{"norm_eps": 1e-05, "rope_base": 71600.0, "init_std_up": 0.0247, "seq_len": 512, "steps": 7235, "dataset": "wikipedia_en"}
Each number is 500 + 25 x the weight over its row's rms, rounded and kept within 0 to 999. Layers, rows and columns count from 0. Numbers have three digits each. The size before them is the row's rms in percent of the matrix's.

# layer 9 MLP gate, 704x256, rms 0.0704, rows 323-341, columns 0-255
099:520519518500477513494525527532537516505514477514501536525559525500490526503508458494548464522483456537507562482488503509511509506463511550511528520521491537525497511513492549489499506532483495519488511498516501516529474485495506542473509514548507532470489480531532542494525524510472493527509459501453523491504432493521519508522491478519477518518471502505462510522498487487482506505521491483521519503470514475521551505502530487494565493527515496507474490488472456476546494523517494468515539513533542515497545512495496528485534480493479494508518506501511472504544433523544489555543510455497550504495466503491516543480517511506504472487504512477463498473475468535470509481471452522505543519479541493509475488502442475494503501510467537507495499429506459509484505510469500
103:523505485545513509511516510501483466485477501495483483518468515499514521509495494532486458503473490529484514471475522486527481485538557477471469474497484484511531495506476477518526545483491519505513528508501523449475524537498521496527491517521513456520485527497526518539493567504557451521556459515497509519496509483480527478436482470495500532541487511516531460463500501486489505484505481511481480494485453472529502495476469504484533523539488506485497516551462509464515499440516477488510490520523455491500496454487534504518517497487547485497482492478499528507442497516475557504497494481463491495512502472481547497518472487531476541529468523481519487520481498507487459524487481487517549534501445564526478498481521492451463487515500491481505513498487506533527454484456526
107:467528525518503510491478487481533459510517487502504512497512525515516502513549502510479527506508439532522540485488494515477507500483528509516541502444502486554507485516523515485536502550469492510496480494505499471508463487446486505501499544512502486522475492479515514511531517488503514516512517537515417525478521481520518490545491497512555483513480518521516504495499523508479517507538507514511477481548493565476467496542467512552514513500534493523500481478523509525526491451540520476508479553485479538516476492490499534480475469513509453476499505542496550531480531464502501486503539486448492441575505521482513513506511464468488481470491481528519488508480524487500551504476484520498506511505546525501475477488475452519491567506512490499478478520500458504488503523458519
099:484466495509479473512501520489517533462488479492520473511510485479495510512516519510465480522482484515494509515506477501511486486470489426445495559498520491509479463492468518480482518521489447500506488473508514487536518531496503581464491507515474485446494483531510473513487564473514525523533441510504512539434504476540507523494467543436530513494477546506487536475466528435438506529524453481479533473513476491494473504481496505511485492517464507525475489477488495527499477521458548494508479485470537539481518495492512469492459465537479491498512475492504480478502496505536513486504533494478510478512468487456498494525496500478499479478507529547472491485502487495488483496489493456518490523515497524503462503497482453518517488494520471486474450509492512479521488482531552
103:515505529540512500506548469514527483475531483528504495454526507515523488502496508492499488487490477527512519488469485554522539478485489511458509488493477510480482501465475493502518462523512511485507493483540529519514493530513491506491528535495520507492527486488465467496531509510454475477475494525495500483557497535509527475541499518489481478531559490510530531494485465506484503477495494549494543530531502543522513481515485511550529495561480495521484487518488533523452528452515488493482478530469469515521536520528533493534510480501490533486509527543474559491537502474542486525505469499497516546508508471500465575511500480526487484518465546540520509524481498548548516504504451532474508531515530540478523477518491478487498481519470512486526481515524483480518524537469558
099:543545472504504519512501550510500485508511506477490504530488504489517493537484519462519466495517549542480511500466516539479488499534508484466569503507467543507409493486517476503533511499495503528541552462488499507505521511487484499476464539531510490517534459462534516464504475513464501463477471480530513521485488516514491470521534519456472503515513540468473479484522453467501550500545491481502482515511518493529511489452452463507527485487498522493479504479525485495460468506520518489516516493518486478490520519488502501475499551482481528485460544516494505551509530506457477546506492480541509477483516510469473466521508467497487538473512494500468516508533517539557506497513484499487529506481494458469483493511516551478475540525508552527518511480498504493523506514517499
104:507468499460519518549483509527504576474489497511498499506467532488480517498506535475515461497517483495493494450498495511523462522468551522493530541508505484469463518448506538500472500504513506490507500473491482516544461522534563523524503508484512457495482546501500540480497494497477494500509488457479463524470511484485530488460527487504490502524546467500531486476528488497522541536542526498491498468516527505503533522535481473505503492505514513526483528496516500464540493516524492534438521503535513544480513527505499510492470506508517501484511501480464503489539449521529503426480509517455543492455495513498471505517498530507478513459520477520506554531530488508459533481478478509511553508459529516492518516477473512457496504494477535505511517544482460533506479465476504
100:453486495463461500498508490552525479524475530491538486514455509487510502491500502473506522480512501522517526487508464498491535465535478497471485523490520508504480471516508471460546552481493537522512533502534479476540494558507500543490497514517492513497513503509535498549525544530495506495443502491536474528510468510522507478505494496527519491504480532545477521542493484464462526525545500512492446501531434533456498516488476500490473503525517550482436501518503526489506474494521505515470503492539452525469478483518472532510492458483519486510492519507534509509491517462475503508488463518499515505448520472522498478552517496459495564470525463503564523522488528505496529541491476540473524506530501502488500511473501552507475523510471510489481515506521477524505506502498467
093:526477508520484517540538469514503490500476486494502467536517512478473520499489496480519529506480503525468488502523474467513498527457465484524490544507518529499510488463511501444488489516529480514506511508500491469508487497457477492541488567515493508485494508475500482507488540479473460499523503487501469478516483462467510501479493499499517545500484472539514475511501479531467474466460529517503484483450490510511490458475461518512496468542517466510483520482476497508465530555481498507472526511511510549553518457541518468510462476531577448494473531515551484515473492501518529522527485480508529484536548522479485518466515507476492509423519508523460477506534511490546516502512515464479501512518549528502484504508509486513457483533509503492452539519446482476518502511499486
102:534503514465502535490505519505502482522468485459512512504514510486491540511434497475475484472457505505557549506555492502482526519457473508531513553516487513486504523507487462495500527513481498516482533509532471502511525489561485500514541527557482535492566514523497488489493535498484499515507515489478496455489509483491538495475477508502511477498484544526475548525500500515519492508514494450527497518521484509526501484512504477522497483454511496476505480527485526466511461487542499512520555518553493512538539488474481510491460477538488475503540525503536509511554445514521506510518494442514494507500494496504472483491512486502483551488523509535521513508504492522505512496474512475498500501537523478481508468488472569554494525517453505509523532460496472535489495560468468
094:542519488477516508534487507488525501465469530460489507540475557479501502528497509483486470488477428539494495507519467502483504495507497486509488507511452564520502462543509509482515516489526475537471507440485483477507497511447521501510477523507506480526510521491509520490497519533504544530562480521484474535476492499510486486484479500527509458531510512476496481467468470449508510482501511548486512541522450523498498495502520532513473517485471521494473487510473498490511454484519500474507527497482504499426505481532528434517472542528501524518523550517473470571471476497518506508512546471500489512459490520484556510529518489521479507488516501497490466499484484493529450539513548538515506503492458503505497501520524511523466501478512475474503493474510498519500458543520507
112:536504481516433520503445521485488473522476521468518511511512498541494505473502505527512495453502475489491504486481501485529488483546492482520486482522461489504488517504458477458550494539538450516503504490546496478476467519541445478455475548525496540519506513504530474510483507534496512500508516538488513514507504447472536501535529525472481522552513537451545507501489483506520503494522504488493483490506466521536483497472452525485526492547489525548497504464525504478545493525469504505507496591505442514528505509479479506482530466535484560491489535478510525483498522471505496493507474479533519504480484474501479496483502486495482537481485527539467480485501465456515542509488478549472486513494538526498500511494510497510474488523519494483537465513476506500510494524490535
115:526508466476480500490498471496472535520510454477511526474501482485511508516497450523445526503522508466536492495536520511539488555520445480516542500469477521486495504516464508476445517528489496482512463514501464521519496510496489498503491490545508490494537481491490510523487541503535505528500492522464488501516521498504463468499524482521499532537514490474527468525466482486473469493491478503493481501504459477536550536512521484506501559516521506566467508531483518504549451491494533510483524537579483492483482549568473517458485490541504533489459474472488511497513493524518500496514535507525535507468470527477500506499518515507485492463479530509517508470510512488490528478494496509572567525483516498500481498526519526494468542502536505479515535503519492497495512495544477
105:488464549476474534476531522511501496487507520485472497493509511449481498483465454471480470529499499525541499508507449509490498504529514456482502549483457533511500512501512465483472537511495474498508503490475513486462526541488524463470485527530521490495536489497487495478463533474502495499490441518514518511513504523517498473480515504539518504486494509434455496463528481482461502470492534518459481474524532482498473478491475493485469525489467510513512499501514461501505535443529494484479524509510521481432513494488501498502526464459515506478554519498486507499538456510454509525524516487502570493518527537458515455444496485498480495453489511481495538463538497475454485506494486525502524515512456524498464486493480472494467545496479473479502537478487547471505504534483506
099:490490507524519523483480490486487469519502496507485416498511506446520524484478463451506521468485514516482512473504508493508542525508539504521502478543487514496501514497508493499458517526484512481512468499456549521502467471494487497466480456526486515460513534525509484445503512530454473471499530484479545511500520480544518515486480472445501544547532521531478488535559531459475536516486504501485485519499543508503491511506507510476519480507498499496484553500447500503521502543468506511461505517474525539527517544493529493452535475538550508511494506496483496471490481510514488476517466449539464508514501511502463572509502479524489501491514441512480505544499489466499523504506503508518474513482519546473488517473495516506480523501479518495547546495497522518530491522518464
105:531524464466510502491484517514532514479479542507512517511516479471470502495503494456492444485494498482504524504436497489550495526492505541511505531490474539513492466508505527471455483502507457559501525513487510493492528481510493494494446507511505515508476494439459532534536519487496508461523544474511502508452510488511494481507527506523491518533525520518484471482488531484524505480498486501488475515498496476503535499503498481541506480496464530502478492562474522483514452490467548486459566527528485449508507589469483535521470527489499503493527495522473472561490497509506507509499519526575489518528477485490499506467517501482489498456488506506496499472480488519493487494497534486493516548511527478536544478516465481504533476502503498464514523464508479540482528540530480
091:495485460490534555477444537506481562532497484493474540501501518506486535519477464489464480507557511497512535504526472538506495478482550487500524482524503505522490482542487482464495486496518494504484496493476474519510513475515534465483518521499464511527537498490498480515547519471475519467442485481435482489494479532438514489498529510491512510550513514489499474432511498488494549493496527501513466505519510518518541498492463504544475540448516546521515477495494567500488499502514472521499519479497511487494493472530511515478478511487463497464469466473504530482524528497484532491492489520483464496513473478461487491547497510513487499515491504498493534484481485520533546483495556491487540521489539478523518484503487513541455511541484486567523465481494511526488509516487495
106:502499507476498520474518518570499447506507494520547499530461508505513472528529504469476525480530500519536504505515506511508524502533512491445530512527500479443480498487538530485498511489471502485485522495522495508530490459564510514459502492517465474540508474488497498540479514505525506536506501527485471472518497481539508519506525545482486502575507465482510487494502515431487509500467485487481537485487516549492501474513495486531467490516520462500490483497543467440503533524530532480499454517542506474502498500503480459468511507498485472523569516513510505484494517505533510500477539489479476518473501479490557485471454514473490536533534477558508525438513507513527500527511512513499515493479504481509523475548511525493463527498504494484502480508517507454477487527553524
099:501492571474511504518466451455474485495547457475534476543504526521468513485458466493457465515505505491481540500522491526500509503562506473513519488517438505520505461496510473484512516490492512472493509496490526476481529494540498482519516533536499495473511454459491473486490486496487528549504489527463462571521508469456494529535499531525488507477532492524499495481448495490503538467469527558490465561509480515481502512490464471489516512498510501494502522490517552531482495525507534524469522487503493526502523523543499481494467473471537517494537546504513516502507524479492539511494470484527519502485488447492501517498496524494494498495564508564459472490477513522492522525531486516493490495503515504491534511516496497476506497464465535475503432490503495502510480505498514
# layer 9 MLP up, 704x256, rms 0.0685, rows 323-340, columns 0-255
098:508508497505524531462474515465517514468498500470500495523474524478504489445510492485485501540505508479531537546484483490562532508516544509453502508466450488477472461494481548500541512484478483513547519485526480463500525496459457514528496510489533499512494496485539511515489545536466481473525477529499547517485529499492541484482518474470502489489496496443505476521486486459510519494506508433514537522457446484487506512466490491514465506507531503482451513532491445499500506521507518494516483501438512522464495507494466463504473520469503503509525532535477493528486508547488478512477524493477475514487520469489524517491509551486506517533509495515524508484480505518494496441495524472521490512441515466471497505508519562505500492466513479500503486513545469509517442502473539
094:481525454481490448501455508540510488538493522527476508517445518539505519473533499486478505498480447514504540530491462468532496490506516428505472505518494510565528493476499519497526500510513534525466492507454473518482449515453507512478486517503507496499479503487484470502510511516442496491500489496494499499482513514535468479473494490509477493494445497467498481491469522486481487529492506500470489491501531500523463509483534539483446497531463504506472513528463546498456518528526520498472521493533590525551513480506520480491519531481518485486500491538525481455519505561477542527507528505519503525536534467453503512516493464484491478491514480478472515520499478470484465498507506524485502529463482503505524467496520477529530517491450510498474510536469468488473507471491484
099:490572506495467478507523488541540485554507489532488520494492548493507504468455510469496510532474449510493494478494497515501493507496533511515482489495500491533523488504518471500490522486487541518467480515486496481450511514464540507473494498530517503530474478521466527480450493519496520502476521503515519503497525479504473530508479492490532474469513477522505535526498554508509487492467520534466502482502546532532488505501535458510521479468456549483471496521478517520498496469540510494522502509460538437469537476503526484495495523530500528514502523490508512506520529465515537535489468519510528476478484520462487526561509499527494488482531505507485506525510513496512502475486460501491517505452495522572472478556506470540483517546502510525546546488455449525518482491439498
095:502547518520514498506535494511486474553492507538482464526491498527511500461510477439472511485517469544488517474480512472496512515470551492526495484506475500504514475505468527485516540478468452500506508538521498533521529496493480492501501453491468499502505538539499475506525518536517499447478479499516536436550516524524500480481519490526486518502484507493496503476487455488468542477482476526501488526500457550479469485505461504492526490521464438444497463458499496436487496542532489557463491516531512491498495500480522529525459509505538479525491461501503484524506501494488482504521542506510505524486466462487476516458486485501489475517545438461491531506493515519488485492526448508516501478506538521496467478473451515511510511473476558470486498518495500486516493524498504
097:450520517482512541522514500493517489478525510500495479512494467510534480442484498496468468485486475496492533487494522521471503525479486482554524441451501442523494499486529519469513536465479510501499517516533516518500509479492539478468507477497503519538482513508459479501505494481496521488474479449490475527487482471475509516470500508485478501490532540466526432525498525538533530492488532502437487481532471477504495494509490484485491498487479500496501514445549499524512511499524483483475482462551497484489467535507487517496500549482477496456461473467560487541509530520505466511481511509536484476523505542463469475513508433536503471521487524459525512481449516472471490491498477540471492502483496507497484527508438524490493525497516522480527458502527482543538488483513494
102:515485535457540515483503552559538520478497526477455473528487535490485504465489503531489516495478548493433567566496533496502517482500522482500476483490449537475474481530487479495550492530503532524499516497471510494504501499511515474493475477500518459476495478514496507450513504535495519481476486511512469513481516483524476521513483518501471480501547482493501487537528525491511481479515502521517488486516494497516515488519520474485493487486487447471476475459530501472475503494497508509528520522503498521472461453514515508519511503485443505526490534492491487470477530510514469536510488468504479480445535511546511506481515533499483478465492495475514529571544533465473507527543515551519449479500456484458502521497479508462527512448483520480481505497479499470464488499523512
098:509463510509501472487513465555482533500451480513482490511546480520554514498543543488507501513480508492509514511486507466522509493481476489500482503473462511513459466552520509524479485492543519517457462540453500512514530503487538489487526487497515458514498464509493525458454560529486486490463506513511452546514482544539498497488554513526522541485479510523503484482489509481531521481489500463463480495483512480532513454501500471485506505505459468539515480523519454449476496529522491475503490476472517487516535525503514519497501533464514537485490534538518487519453493511523485439501488486503502497532515485482524473523507519546493471529492485461544527483462495473523488514501487504517433471509513536481468455480498497525492501474499518523451530484479515489499532496485474
097:512523531485507491503511515490521527517522501475484465515502478547503506463508559456493464467503492482465511526495518480518483484480514495490485511489503476538494460523485504519509510528509504478498509491513491472518532506473483480527507446496511515474488461458501499470491486478516519479444463498542533523506505507498498481494481522536499506479491548488522481496446477489452482492555500531503489492556504459500491509484528474471497509513512517520510497491492468514453530509508513506505501565525518530541475503476487473517469527532523503501482506491506498494499536529491456505512502519478487502434534507457512507479477484465480544464514476480512507479519502498513501491428488501442481448498512587535476478474479506458529537531541473488497569515465499521516555496506482
092:468552500552508493486494481491472509485502530475484499478473494521479485553532498479507491511533477534515497527491513536482537502524511495510474450503523497485490517514516527462523485511537489538508526515506463471492520480493534507511495510542477480470494484518494506491509523502527522513502473474492500502449517472534481531519519498532501492477501547498489504492591466459520489489492501488500477526521470557449501566540515533454493470493484501496525479499530511545490501474518527480494493509503516532507534482468500524528491539518485502484485529501517515480486500514485569527518522504485455451526508507544523479533535511501482490465524462506503493455511518536509527489517520524503492521480477511532493543554520509530478531578490492502479509540521557504468456477501504
095:486515538507535503514469507504471504484525520530548499526478513506491470444505501491469448493510490530490463541539482522485501501516463522530469520561542479432495521422556471526464505535507495550538479484486482541487493505520487532494502484507472535525500519500506484490510499534533515481499505522500453491473552537500516506454511529494473517555488541500489508497493561504485521502501541519460468472487501514520491512499442481478487463509528513526498526488493493505536533482521509523504478516567513488501457463501490498507490544506514512555546470482504464479486472482524498515501480485492483486490532506519500483461477500526502513535512543474537522482496507482516495500482517467516514493489499473473497469491533497524500501470476499534497522460535498507477488533522469
092:463519489513507459499463496491452515464519527495523501516511478513483478490522479481482512479524476489511546540516456487490471507493539513488474479500510545493480530482532474467436492508467491464524460475527514496498479495509470503495544499552511463478470505539499552492526495481528460472547524478495520455437493502493479528473505505496476484484516500501490507468463467521479511523476488490520482496507456529444548525510499504484474531493520481508524470554515495469509538501463552514467515579509481493510475494503508490504499510435561510496515507536495520490504465488500522481500515519541483524520489526545574520521483457496519536484506497536470550508503474510508483497485528514514490508499475488486507513518509515486461497503494522485472536505477532493492485528464507
102:455460453502499481468509507513497505501549494479464508487528483550517519472489533491542507462489474442468481508472543494514513489532512525526472462530511491485497511503447515494569460521506463524551471487492531491475484516518446484511512496510515483488506515500543481473509499507496472486473549492508552509538479484507539526514510484504462511501517559480478495517519526521560485462503485528518494485478467511530491488504494507472557480533486494497532486510514509480531492494442504473504518527447503486505508485464513519507498507497528525470510532472517510535527511501521500457497508526513491522538471497468497502499457506564513560467513466537476489541513481456490508527469528513505510483460510473527465546487527473501518499525508486466487501526486506487505486507485464
105:493487506490491431471489484491524561490456499480501499474506474502521485473507462516530511469463533520547503491534557527482447490469508477515480526509494478489498527505575504529502485485495502478465515510526467457468462498439556529475492469499474503468477465512462555517458507543514511482491478487475482470471525510528459479479492511467514503481490493530466482558527500527432488472480477502532469517477471495498528528501502455485475475496474502503517497492505490445513477493491491541496473543501489534490458525509515508498489463506503474496483501507511520497480549511491480509482495439490504517496503488491534507473534523494516470491448462506506462465511484475490527488506506503506479494545469511471512484530541505533488500512508481493481486463497551491503499503520498
102:497511511504488510539495480468494497533460490467497589516494497530491487489476490448484518502519500506472495490505477543531491533500456536509529507505493498479463453508466496498511497472514528537494526520523502529544500492499480518495519504479484468508474469514496491505511523528527520490516471483509565491506498474527519495538524491477518522518497539472493500474515470523536508487515477543535492500472502499473500548522499519480510544515525593491527526517501528484489491506481508494476494516526481526464425572497507470519453475530501505442499504526516531504496535461505506503504497487462467503477490507428476509532510516522487504520459469492482482502452486504508482505490499495503482472510510458510475513442512521499494492524462529473521477523477440518460503480494537
095:467521521474461448559510469528497467475582500496497516474473512512491457509508505486519505493491533453549513483483535505508457569477456477494499502486513540503516470501504496529489504502492486502520475532500543520484493462511539513485531491490498464469494458471508485499500494486512500496536495473534502467498537515525510508475501507514488540516462501475520471502516509495512523540546481476490519483497518505526537546498487517479494474487477496488536481511520524497517493531505519472460495532548500481489509463531435520493493470448513513492502521487492487472458515521516462532488497522495490494501502539534533474461537531474489509509514501437493526530481497492452509485477486501469537491550473519567501529503500519459540492505496466510492529444511481480505535466493489
099:512522505506474487489474515480496507502514493538510477517472478498481512480513515503498519507482512513501498455503527480461486497505494489469510541507491532463471461496497495511456494493493497508459504515490515479485486524516524527463496478509534488535503484532522524490491485520519459506498489505494516531515522508504524505526560493553517487504452455539443487518501480513509519537495502451470520522518495523464512491499494518480491449503507547519545472506494562537515515456506499473463464470512477453502491480498506501483513493476495473450539484488476513501466569474500522484492521505511514474514519458512504531538466557454490483487529503503503453494509488519477496502487512520433507479511505500512502452505494499502493494504513492488588502558473598532514511515469550
093:472476508516519508484503485528440498473491520528508461501545478504477489466555502548492505513501508503480511472503519509500503556446513469502496501485484507524507489454500484468486527484502498514509485475464520497488501455501485488466509474491524485498511477523517540528473456477505477526477516508535430538497488448473499523499488504490436455485513507482513539494519500482461468500445484478517508497504502554500457469488518547478501496502457471508521498468524470494457518487474532483532460490476506527508523471543506513473486507469492504544505518489532516488513522488525503485501504465520527472486480466521518502452444508459509471544492545472486510514502484490581510475500510512524500513524474497503468483461504515531469484492507514511516486560480472480478481477446528
096:500509471504506509488500509470514508518492515517488505487520504501506535512490508488498485473491520477503450502498467525490529523443475461493528506526494514529528516543459505529490494460513469487475492515499520517513423467543513491515496468412481518502532550502452488476485465507477485499453511503520509464513453504472499468498495407514520481480433510489494516496486471548487452445494525513526529502505491492498489502520491484497473483482482500499551513531444525491555510505462489463490530498487507483502499532506532470454465498503483476521447514528522490506526491486480484458512512475481483526521487513480459532457532515490518504509471505500504485466522558439517465468472499530485492502501518494493500493491489498516478498511483500463473499503502492502495549509521456
# layer 9 MLP down (transposed), 704x256, rms 0.0673, rows 323-340, columns 0-255
100:519528477500484486508518516530516488485475486509504487503473539523467526528531485508489492520488491504498511508506502513522511511480498522482519521497503501519498485458510490454533495504545494504493460562551489496574536494473549455459471473445473528495494518541536506504509470483518505522498479491499493492503464463538493464487494519506462560480507494528498524554497464482519507493523521475536519446482471537485519503460518505497502508463468492517517462470521504479428512506489524458489539497562503481501536509528520544501496505486498526482531499459524496518495504472566522486490500489539536505538488510532522496488510518502408503541490474528464498507482495490496473498493499533531508505501472514472474509485512505467522495527487474490490509497509531469554514461517480
098:490518532517514525471485451494517498488535496493518512501509483492527505514485463513507513476525503510466487459496454520477513512482490538510506494514545467530470504497468459519514497497505512521507485514503462484518495495524496523478461537502486546514485480532512528483480500538525501498480508470515487490499464483517468472488483548494471536484534506486476561518489467513498501476505488501470489535465509545505471501509500444495481468499516501487484489459490514502499508517515530486481464475494476481536474546500473514522506516474510534472437516492546477540525465467560497505492503514567488488496493539490524485493500495509569544496554476523558492523469537508478509518498503517462485418522524439475510521528492530516515515543529532528521530534511504503545529505528497
101:482477480515464471505494498524516522491502498500458489503526503511474551522501546475548474471493488532475498502515491526515486509506497525495507505493498489535566472519509507522482512528497501508495528518501490517503482519473476455495491472452550498511451532500451529467517478507464492545488457474499476501473500517510496514512530484507478439502432524536439498557444534454499525506517521523514497496448548476476498494476518504491545484480509544490513533468526500513515516482512470480477461508495466514464503467456511506496492524514492486520491541476503461504485531445517521509511497484505487503519426539464491526519501545518511501507499539488470511533519526503512514508489487519490517491511454519563515496499509505462505502527497503530464540506473475524524493473518455
096:554510489458505464481484514537539519483501496508525547474464468497533508494469520467497513511484522510483534495514546500538473489522479515522499508526482507535466500476505535557511499492566519514473504513484463529494466469493497522490435499511496522522520472497531492525532501484493495503525532527484512443529489498515511481500483505469534487499474478506526469518487525489520479486465511506536492467490505520504483508494499527459505517507510522535489490503459519575547513500511507451467515435473472520514448519515506483472531478510527489522436516469529525503482517522473499507506494477535487486483498478472537482473478493544545518508436524529458512453461482496477493508493542490522451500527527527484531506498523509487515481489533494520510542488509504555491517504494500
098:441496536559519529540525495463510486459519521522429473523526481523568477539477501499471482510510531490507488557464510543516509471512517493467494467492585482537475539485518519482505477538473542541558526473492523483515502485487514526508457498540539497540497503474478476496489535469479492462525495461487483527512486477526485488498523511489485508497482489475500505493518478504510530469475507513544522516514485516541527509518488534545511515479482499512496511498507476493486515510530475487484491519554508489485538506569460483535492494522503511498485519508529494502485457484543516511485496510566529495511519500520534500482490470461462476492488507491463519517492479509533497464499514550530499488497466479515475493504484491508511504497489479485477495493515504460459509480523538
106:498501474499518496498514483528499559472498503499485471499517501503539501428516484498539587456517555499476497503515548520480478465469479483493512514490486519490472466546498465512510511502495505533488514520505466508495533528522504493545483467536487504476476495476497498479500540479549451483474472478469497493480485513478497506477466459520494517488532461476531549549471526498517461482507497526515468528462526502531494502534502533495473516464494481470512488477498517501517481488521482500489509494512497502544527473530440528479505538524492538481477520498501501490515515520434477565490514519500505482478529506541505509472485513486505491507551521505468506518508490499507536523509506547507555535492474437473512491541503555454511503490484517501514485522527506538484489494522476
098:524546476526503525555512514523502485503478495489511503500492502500520468506498494498537514556533476514496508469437519491491503495531545500526559526519500487496488511514501548542477476519518508492485507482527473477472464519502494488505459521495478534511454501500466540510499507503523508489462448541520498497458505498476499512487511518501501500497508481458515479507482523511515465516464488523467529480498516520490504506481521560460481487519514476537491457522492492496514485465502498492515502453499496532509505536522527501492478477460501487511545470456444537472472525482476463485501571527562511499499560492502549499509497501470486520495487542519518545460482507499502474518508500473523435456482537482534479534534530495488507528524441516506462490494501490494527492519496549
097:508522545535491506507539495565487475520467486513508524490451495534484515496513503471508465516487511491498491487537496517465562503502449484501488479509489492453474514497504467502520502474481530479534533520521498455467489545530544454481469533495505470535507475518541484495550535509478520481489486479507453502494510473494514501450462498471506505489522530487498518476525492528518513488508513534486509502483490513493501535515505474545526513468493477468513491501576504480486462480494499519521505455530500477480491456510478536484514465515488526530497521535511494484503544467508530446478526509485498488510495552508527486527507510516368492527492508535519489514530508498476536488500519521484523504495460513489528521473488519548487487493476504500487504527521509494510478511492539
093:516503518486534525479514486458513526463525472497501524579514533549470506506511486481490501514505508497470500487454511473507458523472552485527480484437540483514471517475499524494497513493519518528566486502471513492478473483473505534512505514487460496504497509510502502452491540475489487488539457504506476523528481488504456507506495456498500474470521534468477506478512489488458517490499505476500502524497519490483514507467500499482518470521545477507482487461527510442525500526493530483498515475505549456507496499525487499526488516504557476503479485503504488540517531505510470506522525479534511499485525520467496497514469445443423529474529525495492497514492451484512503504533481496483481469516500494463444422473493461510536526517528502454532530503522507523509480503507529
101:525530450529543519517506494510508494500491477481477461507552530482454459520487544486522456478489508474484518534505498526510499500446524494502485468496477461490519468521538485488497498489499493462516546552503536488518529475458515482499490530488489472505477486519502506479468510501525494445543466449510481490493497499527517523530509472490525509484556485503526491472499509530516522468485506562510534476485496505503482494529535507465505545470527471451521484459538534531475506479507482527540542468465516471499504493491493512502513470464536498527527517488507507487484508484504492451540501496465480485508505485478490477506491481475501461496518474464443526531474501484492525521521475493492489443490480506508501547550476451509510477466560519479522478521484520517495505504527443
093:442529515490505490482505484502513520512522492483504480480458491492545536523494458527486513469513507482542478474534469479501478483518502583493508515536550483484521548512532521520474488476491562488498506463500533480517484514480556432495524498483473453521507513495472466541494508518524502508485540517510514497515494466467497507490476535522523529470484514510514503554540501466437493553481495513495515481488517493476506494493469489519492486530561512473541516473507487504483482533495487543503492517514481494508530497513508504475496560505510536476517488468468517480514507473508542490547525493493542501509532496467463479504482518464474501500542497471511523518489509529519489501502490470452505545473528515492472499505529550523515482458469523458522525503499463526453501511508501
100:480503471493515449496494467529460498484533516490538542483502522496510561508499527482474519481472502466491471457507532516501488502534478518488506530518480517495453483511515541458505486517484511459454477509524481461483503515558470473523506477571509492472491493468526515519560501497510519510515473447508509483522523436519492512483477556482520468537536496457493526479503512502515489472499544513505533541510496529499507480477461467516507465487455504491494488517526489450498502503482471517501507520501507491500516488530511537485476500506550496514474507492525543456484526482527487479464510529552477547503471540515506520501507518516539500493508494508464524530516467502539485509498492460506508487497505485467534557454533552525469489521500492446509493483473501462499526507507492
108:508506539529515452473503539490500467536520485455563502522513525500501507491510514475512461476500542525560524518480473539493468493500517501497435541457519544475478478466505498512523428461514481512529486523474497481496497498456510488481504488498506521497503492494510509521455490483478445444451514489534461512500518514520525493534452490537484486479489559528474515514490501517506490489524498495535487519491501481466506497454491510481525456493491510489520446461509477497499492492502494514530501496526497486503541454498473495511489518490510480498533491493520517496543462466513485494456489426508435527513503527451475458538522510518564503510505465493505493495525503502486500483480513523485450460486490496476505519487511532478510475501457507523483537491486513482495513468481500
105:481494523527480489498471504503451479506478536451541491507513477503524497521482513507489467510513487527487518569554455553505466532469502453506521525536470433476495495518494489528502497449469511476507513528519498513478488500480502530528471540452493519509500511473480482469482471516453513510527493482514474528516522488528486450536509553514503458501461499495517535497488469511500520486482528504536453488494506476505482474459509471482467488456493507500515514522479511493495486488500498475461551513528469504509459547494521507517515506484547502470463463503538495512512493456493527543488514479542480501488459480476511451493512477517556501486452499517482547471507534496495500490523494522504490481469470516508502514507527490534525540519484473501523496459449456501487534508480484
099:495510491533536511489514505513489538470486506484472485504518524509472524510509499501499514524516460535532497500481501491481483473502480470521528449484501468509455479466497523478529496509494516501510465495506486544508484480500516498481478494536496489521485538512525511525468483483471487483454487496531478489512481496505524477510459498507509498452536556482476473483460492483500483483498487545522530535519459492450475481512480536458489469487494508487491494486480480513451444481502569514482519462462509456484505537530540490530487508463514508506549569499518457552512484468492530469512504490510540486489518484459512493505477459459492504455511467537497479495508519485506512527523482478520474407474484493470505505534523461535541473514517489506488468533488498503437511497470516
099:507554504510503487511488460504499512481567517482494493482523537518479514450471508480501493488517553475481491509517479512552492468465492486507541499501478514487499498509515504487515499516502493515511517499505486518545506477506483515499506525507510473486499537474504464486438555514480502501548512515513509531508483531517518514484484536440528507471497493474492480518485478488477462509471483486505535476526429504510501518498493489531478485515533532497507486491505542489499502510485481506547467480530524488505508545484480513541490547553509492511477528503549517538538498494553501465504488508501583479501461535545535485522512487483581526500490490482519502493532501489521514535512483507490490584513518511487469532504505506496441505508516531446501528539506485467517527462507505
093:446474498503489524501518506468506478492484553460447479514515493518523504444532520474542549494503515467485539474532485455513483532483477507476473458514534492516497493509514496524451501493506510476508511530506462476514481502466486481512522458520509541527519474492518488450504509505523517501512495518511526513521461521454453460488503458488503476487489523472482484537534508468523464477536462491512511505478487483543487550507502525496517535497557533479519512520471495491552478509459525486521490527490458484503480479475492488470465460454517461491512506537537475528488507517526441496510482512501492483492506479495487486493529530494513495484503502476452507502493538483481535500460480512474478442490526490469491460480509489520510492494545482472550489509517473517520477439453512
091:477487501516543503475499498538489470468488487485527477535460489475529477507498487507453511522532519556480517511494506509519521460520550516511512498533504469448435492508573480511483505505506476574525476450473528487505503527523504527484523483543515469506497488528520500547484499474502526461486447496476472494491524513573501496512539541515497532505514501474507512498489538458481499528508490473493498515493484543521517489471510491534527521520462507440515514479547483506497511539514540509493508521512512485507495497505463523514513518504499500508559518497486492502492533473470539523454547507486497477496510478504568498495518479490436509486554514529510513523500489547496495516565487542505498523494505496501511534515486511516503494498472466502495499519506497444498504517534495